{"n_layer": 16, "n_kv_head": 4, "qk_norm": false, "init": "normal", "weight_decay": 0.045, "seq_len": 1024, "train_tokens": 144800000, "steps": 4419}
Each number is 500 + 50 x the weight over its row's rms, rounded and kept within 0 to 999. Layers, rows and columns count from 0. Numbers have three digits each. The size before them is the row's rms in percent of the matrix's.

# layer 13 MLP down, 128x320, rms 0.207, rows 0-80, columns 160-239
102:637510499485476485605380464516466449505435485491546515509516464545543532453463512509557537501443484564525500479512525469515540557513512512502532501481422541442460505535536552468461453410533466544522449521471570529558453483493444513540461445
102:444479639400563493473375573551446503552539468609624492495515473494543548421508561428500531543462504450482569491531464542557576521468594545442569536479558580507402501552585526498448522467511491516484451408440498513512511446410499551482501545
093:456474452446436546536517554577581511501416451423385457482491461508466557521487522539516422501453480585484483552404481440454461509622515411475453494450491436403475452549495510539431404563540485572537482438566561536480557492570452457457592574
089:530521545509551541450478516578410561445546499448500471481515536554651475503489443488487484601442419436520537438606449543424476436429435420567586488573517574462464471481500501573461531476530535552535520477411495516495435415537460521475464604
087:500461476579537483481481458451486482499513539512504508565520575553522493469530377510469575498477522496548467441574549419451423583379416526454465574436465476505529507472505557451542517495510477553486544578530463482537571474435596514405587482
096:565510527492580491542500536543488535574506474429564553525511540535488478550503508534450491430513518472555508509430532489545495500585461453504537502415410457445527439512434542438557523507516449562573508463493547519488484502468501378496538443
094:490489455508546535552442507479501563471483439479550509511421486494538527478485430463478571470482504393421546532478449401485475449469485485478476488493521528495478535441452517414610521476419437579445447551553534566439433553505527455502538487
096:520524510498450563558479496581578489480544508418419494485412492411522456524469490529495483499553589431521501548617478554484509490564578480523521450593534505525490468422518516546529512399520482579554524474534516455450542532532475468407454483
101:546544580504461478524534474559447468480510440532488574499456579464602460496451539599504434541525517412471529540456546476482462431527466557387567458519503447480395530476487514395486487521466498527510440527495525513433471482475489553517498495
101:498425569489538473542519592446491483425503530463523494478554465469472457515480541479504492500420489520498459507553440510446456485480485575524451548474477474494554529461519558557455515530504516512470533499522481338439598570415443507479499518
092:590416489546549464504598485454472537572428565515540487409517416542470554566528499426478489443539506461459573490432565486450510528472434504532542472543611464460473488515539437533408470488494429565481551505325501492464475514495546543523532453
099:575473523451505546546540551560533485490529525498496537495640545520515547440471534577449475533411410539500505520521524442461494530572508403635553441488503544589561486454511553556499509571471473565578486431516518496506389542496470527520490461
094:450488534535486422446564551496451426478516522631475380549434498526519499502492472477503443460483608411489413534426523481398480456466470469544473581484407522507442530468521522375359574509563504418416451537517423488516474499500563615475431538
097:448525460459429446531576438431503531502522529449507554511546547458482501386480603543495499548585557477527400488549475576528498508502503474577404450516501486377456512501496411478464498378561470519567499548571459436586415488466548494528485524
092:471467449438444486478532426453471474571556490542517527535591505515536472547503455529550337531505465501478470427480429500533426526510487459568458512530422483441479501554529515545520548541513518499576487539462589539521473544569574448464564478
101:484451500490437441420483554487515514508492496496425463544452549449501508513444440542541588364558539481524449524475509475488429550525455459499437444393493570550422468475483467546538426495516512567448495526463476451451524489514561440473505515
098:545441512504523522535556439493557476465622464475411434507584536497505470562463526426480531375481465509478508616424472476605456562470441448507576417547547458463494523397544469469533442453492534457497523530519398458555483533521496533481363502
098:498484501509528470479446565572508503507539433460554556540414451442408500503508541490448453470527432501454531488419587542463483546560525561562490410547499533518532493508444446560484414525573511527511579557588590535431568544477465493422421553
093:495508439478462413463550530505500521595568488419451466394511529488558625424452569516551594389381474498468605513494499541421538532489574496504549517447477472505512548527526548467555515474533424531558435508439455508550414500533541437570560571
121:586427589428547428509394579535499562512558575542482565434626502408476394523527588588430496497489464511447462437539465517513531552505569466493556542459567387376466525539479529560615524521458435424471585526433455558477424586471509533555498490
109:508587519493550564612538419542528508537536514492474465491573580531456493587487515518394574428522480516433489500510473420498518494439563478477530494465434436618413558486543499491464510461468472488531476456514479379529563434541545553537528488
094:529464518578546389490540429478585490615486642475487467508465443511554481582480553465479594480423555503561520605527409490522516545522518449481487491470504500454526453523412464488563445519508561477490435559538546479436482517578454495435549458
106:493516468445414465456481558443469422505507557482414488408532565516460528455415456461441508509639437499477404534384482558493592538532515520490487375444461540528551466477543509542472520536517512508445358465491501564473542453527455445517517481
090:582539461521466516440503677494413578552425476448573469555582540483451501557572544464550494442465474483378483649502486528473456458547463451530550459468414457576443405527454498496542453570483472455489557544409587476441483518531458504519434552
092:525482498373494467455555491499622516495572495464466527527454516566554525487593545438422469495472425515543454557561471483448507435557555567534482450467479453607558622454485531484579513555403551563450471497547493557509389604497528552497506474
092:482619502557465483447486414490535429432536538499522462574547495431436438432521503450523464560453528486550463539425523513608468545512515566521555514532493485432465568483468529449469598517561481486448441510537460519603489421539439524406490506
104:492481421575503431519474549512584442517540459519503454470490565575528535584476521439515510514497456515443565534548513498526519473549508473524484420480491504454565458570512522602480618552502564585582401480452497550483552421524537420489535606
100:507496483548553455555522454567544558497524524534465465442478600510431525499556512460558406569516516471513555522583516524591484492438452402508458499478495487474490450482505532451523489480430507466498544493507539473595470497502502508552595488
097:526459481435473386444483464529433389495462385478497504445488470528532536526591586363463461519512481430510470506553552469518430424479479555560537425512540474551435566539498513549507545579495405535530547528438526485505537502567469503511448575
095:406453446465435508541510558573520587481556444464460458462467417443535507494481459478475488523478503570357501489528431553468501550494494488466496422434436496462600452441583443404481462494560459539399464524518469481461428553469551480546496532
097:464495469414613542468470484455569379490528513498563530452483489522514563549509423552520511515579462541538436483446468477482490437411405513537505431501525582569460439540528532515472487460524392488517454472530509502567553578526496465403495449
098:490409503403491526508524529472580409488520533533504502563533577511581523538501537476536485514548461506496441515490551469512598505416528443519564407483571474511472592542519464537512524442506486523511508622515519474461505538571473497489378590
090:582478486491414510505486541496496523362550472574427449511465552491442515461527496487465505383511465473544449563524488468617491434478484478403513499509451540460586426452519568420538547480481532485420514558455388513507496443555478552482525448
106:548488476454468451461562473391554540542550490427464555442520557538558420451519429474434462485490519405453456486473516521589549556462554515489570474519432492483571535479487527590505528583485492492513536514487578479493428521479432455482473510
102:449533549488510428517513516463464534500484514659409458548507478458453427434388517474447524428536529463575454479518534432483495444528458405548548532526418502529466531543591465509452579505446427441442529508562528427511537565433436542576571495
098:540557477599398459506503433574422517523472503483592498549507545515503454497499518507510569586600547478436548480579470542470541452593505488614572561527469548539545562466441562482560515490456497462520581554550590468486520475546526524539541504
096:453463455440507472466424445475515514478428469433472508580485510526568471466586534503508592475486403516463371456484534453459435545358481587409387532466478482498534536492507509476512535457566451489558546488481478395471503387516486601503481592
098:510553545440561411535499473470532539523428527453515392458496465533531480507465487527557512459540555414504473601568534397518478556551467439432479488444468517475532424400550432505560500503432571492481582557541511491541525445448515535617551527
091:503473550583424516572500395525480492511511438537503484516520447505541478515391451502506520550554473469544511501448533445403447489491470533561595481448507569501488462457510494567505535427470587577495425562512479500630511503524557608421418531
104:501434562518531558534517555476453428479420389531512349488506467524516576478498509599498541484422517468482483476455417473556457601539524518544498413486460494428452498510496441499513504480508470525530471434558467451425501498521446552436500508
102:497488551483415515535433568521477529497505573448455481508523431455501596489470436381539522419568458539555499515486522497514494448465535532556505606488512433514451480477532420486450518462514433467499427454510441520475396516635511491547496452
100:551541522502458535497526530485514532402560600468438446591542460492481577477401491512544427461512525405535453445494504485467478587556585528509488478485543565535551493565483448454507515570570459521430427464364503533612542460558350547456477483
098:465490523440475501321505575529381438398475543547454484487491492502518518595417538479374591438491529504530532480456488532489488357512539532494474611543586453514443466594423495497480494456397404501503529410488567501522542391425534492513503442
097:558504484564545525488479456502509498482515466578490526577487492515495451456478447421538546502443508524550452548487487470383475608505494432515510418506434457529484530486517475506413506517433570490539490569396477484483443494495510426417546624
091:445488492439518570494543576536516485481478479536516433488491513516457444546505507416422555546523476546529603601532547538417508481483466540546444489527538530590497467478547516508450472432486504480557477544383493508452468425457543514490443509
096:525518511534566494534506514434573532452517588565521508470581483534472511521528494572463494522431543491583482519522494464403473514424483528499498582480519515451554448583497565542565472539504436484470552497515599537587575537511465565490510459
091:532500548459455578434546517459478465462601485489492471457420507502451539487579518502539595544433418595468532431493542514532431558532459466521499507431489454560514503457460507542479457424520487546527486544433556426422480458461590515467460501
093:494511583524484463482432582510559461569572592453436579515546501534609413607553537499582528528422527423428443447414475512456496425454491512510423353516500533454424495492504511511545562452434599440419503557491582488573451530430482501416472474
107:559538437542484462501459479489524449593463560499534458576537536486438538412480482575503479455515565522497507512527440553396575501492527627507515558498529519483458437399659465469554452468488544541447569471474648447485526460558450465472433514
101:440495440467506571471490448524439504398505521415417516548459507447410561549423509493534510530510491452465522526534570601452587475463561558439401453523459495584561505521536545517546436549449519422541576561522489444441396496473424517504454529
129:557571407490470411401510560449487493498490516447496560521537524520576459532538482472484516432500524440528569526545488457495485549536546548547570496487490484587466460402510514514512519444375551553563507465479508554573500485409510556409538473
098:490591559440529429501508475510636475611467483533521483457493420494483522445522568546540514486449595479456522569489474502489465511503477479504456551460425487492551408512454414592488530575519409443493524459545528568545601455575576517491526440
099:522505573433515457552435491525465627523498480534498534433530489558498506408456473425544491410513513500472580494490510494469503502434521516552536525452578427571457529479463457578517565497530578473469502483494537433534518529520514470529611395
101:443395498486486410499590512504486497521500505482442529468566504474449538556379594539403475500507442478514417485417529466506489539453569568519483481539539490509558429462492499495523489531549437427461490543466517537502481536490448488441385524
105:541473499424456432491506444583519515520494558452484612499424445556543615614509547505544430474457444561474479541544455532545575491566503434463484475556574529413427482458426562487589459499475478450503543531510460422449588565500514463487458506
110:491566429465550487460510459463612462513540542490411434480469522558438551517527517547391508485516483447452465520509465503475471523478463436532604449410486544445616533461446516477510437486490545474469512420431554501506533415530461497551583508
091:492506660462495439467453445442500468541474471543579407513474463403547420447584505464483482519617565514533475496429513570555421550546506451508519495524565474543498475532438552465561567438589581461485447379460483473516443508537556593422603476
099:480505521463455479473539552501587494487514608446392476427617491482476601377562570563572569476494497523560470610491548533520589569537441500574486453495490487507544510534563524505505461471526449518515526579609559522529473528599537437518512529
090:458552392488452535550476511395516497488567573516493537472603473520526492494450484522534526574455564503440475510527564504532515525391494410441473503496523488494542434460514576434481574457530468455539544502510487498536478407511456520556474547
091:497593440458460519554505456526499549438595560534583516486521497473469469452484431537563442440387488440564510520509616454453510455550370504528523515415459483543519485443419537517464515469506525535421574509482525505471564595532437500441444435
102:513435588525545516505431478473518557539472488506534547456452519536460540505525536510539529465476524438495521572470558503512611531520536536551487494538504495387575474516526514540536614517429480435591506381445586532466426549468589487561493495
098:398540526626392555467416472486544508522478485501373487530536484549482453510566452492506424536527545486497465483505496446463529529400461560435522507510541539446477472585470379533490402512450503485482522469401528576483444518617488510554438455
100:425504407485533557486538538599485543523398499493492496425552440473387497449434498599479486450469522535472513512519551448539502530470479529590478419525477460469474538511454520500539592439492425609521509491510507488498609503452459472495534463
094:502595419527417425571486459537499495379452522499561499474530460552538407436474466491433425512554423458513481586522477588511547515493481512464475433500502497445473528620457552463469524548508482572541496514477513517430432500467533520439572527
096:499524569500429503539453510492504457472468492419490449516441590532442520436543515546547460533464480482394538473552530520517454486459442451547498533544643503508564485524457579534437535591465625541521512519480459491564462527515560557467491544
117:545465455541404507465458563555505528453488452431448540546443515436436491467388501510531565470412587488414507418478539471533452438539541514467439496514445560549578500489432439502482473440437441509451415523489447512542452584488477445530449484
169:494508438533485538521542519363449490482500443479472519536566514698484520502555515488408490545485468542454479455516498467492436583513544482493574497623456580481538490526551451534516509525573522584476449590537473384513471445552414534483465451
101:453509530439460453535588538526501452465426432476431501608467468464580528548482573476519494498517510486496462600576537579519489457466403507536428519559552457503551476572430440502572439551366513457553498504520495447515509492557525529504621538
091:477519394540440511494533457492484530430500467478522540512513568486433586500440560527447471550524447580462516507421481454401494457502549546535469460453456524570454505478474535584493450548466468548474590487517493517451460461468493520418472440
089:457560552526570456499501481536501528609582498555465497460488508440498447517461494490573499465549536503535505513508508461488475435525522563543516557545530589517492474582497519595528473539463556483476415578558486465475403424512449578481449439
102:434487459448431509499514416499603484598472473570521484561548514456470475444564509459507626509505553494470458465484536460464544421492468500483481471502570585400481530451542501519600508496496563519457485514534615463494560447512543560457550592
102:433596483500516341549482485539540407477491569506532495444491489497554586440589467545483388451521499559439522565453471474549428524565447464450531542548457541511525460414430428550512546489510518557566525416542483532471468539474441461524436565
097:558457512455529549489468484443431536436476357453457564558501485474575501554528491542455521449492474480563475488450419585587556558502463536427496474488546511504502455526478499533460517550542552521535592575493510483502576556459437409403505529
093:490407517523545517420519494565469544488561390515499520502581570516430496492490584428501516547464495540463471517448521453551485498489519437551455550538397399535443511489447488564488361479501467561440531492503497496427538477555542285461517584
096:535434465471514458446594511506537550448548414552522517518416526503533520482472417432515513531534538529553593500500467553518427479460486507575472613439531553539383626512385584393476516521429509435485577547509460548478567495446534500443534513
100:473440481439540463527473448446557609415576480575531427511517452555537546558491425523592468620505456460411426540539514596505486549417441532510613506424566438518507532435532581540479476475500545497498493414489501428602556521528485472572470450
094:592626451474487486442434501511504524485434520513563520439374563481506566532585477555466439538530565493543622449451428504478531548542408543535565534505538543436523493438540512566555509499591528568590501559504489557599449478456428528564454509
107:512510547535547465433557414554471448481566490569590457486444448445555475523563448553486554583452519410518438484482527569501431560491476527476466453455511579470470438434544449561517462557518464471502568434483418492525465445484518544534447581
105:506565460523466443540606467599469541552474502478503449466452483488571434446452528477474470561516526473395567550517505331484419545560547509464486467461508550498526410491597526440462591448538643526408503515522423520476530535490417547551409463
097:502562574483504447545516475470543459465484525547523511459423479475480484439511508514440468566539477440454546524446446498491570481503517514596527571527510559395409547451510499494535468468422454400508511484471514488451474467475458498447521546
113:546534541473431516583495501482532475501536550454379507560432543445578453504483468468431505506434493468455445405475530488487453441444485403459535583504491543517503508490478510514481556461515504516548532550461489514525457490386485583525467506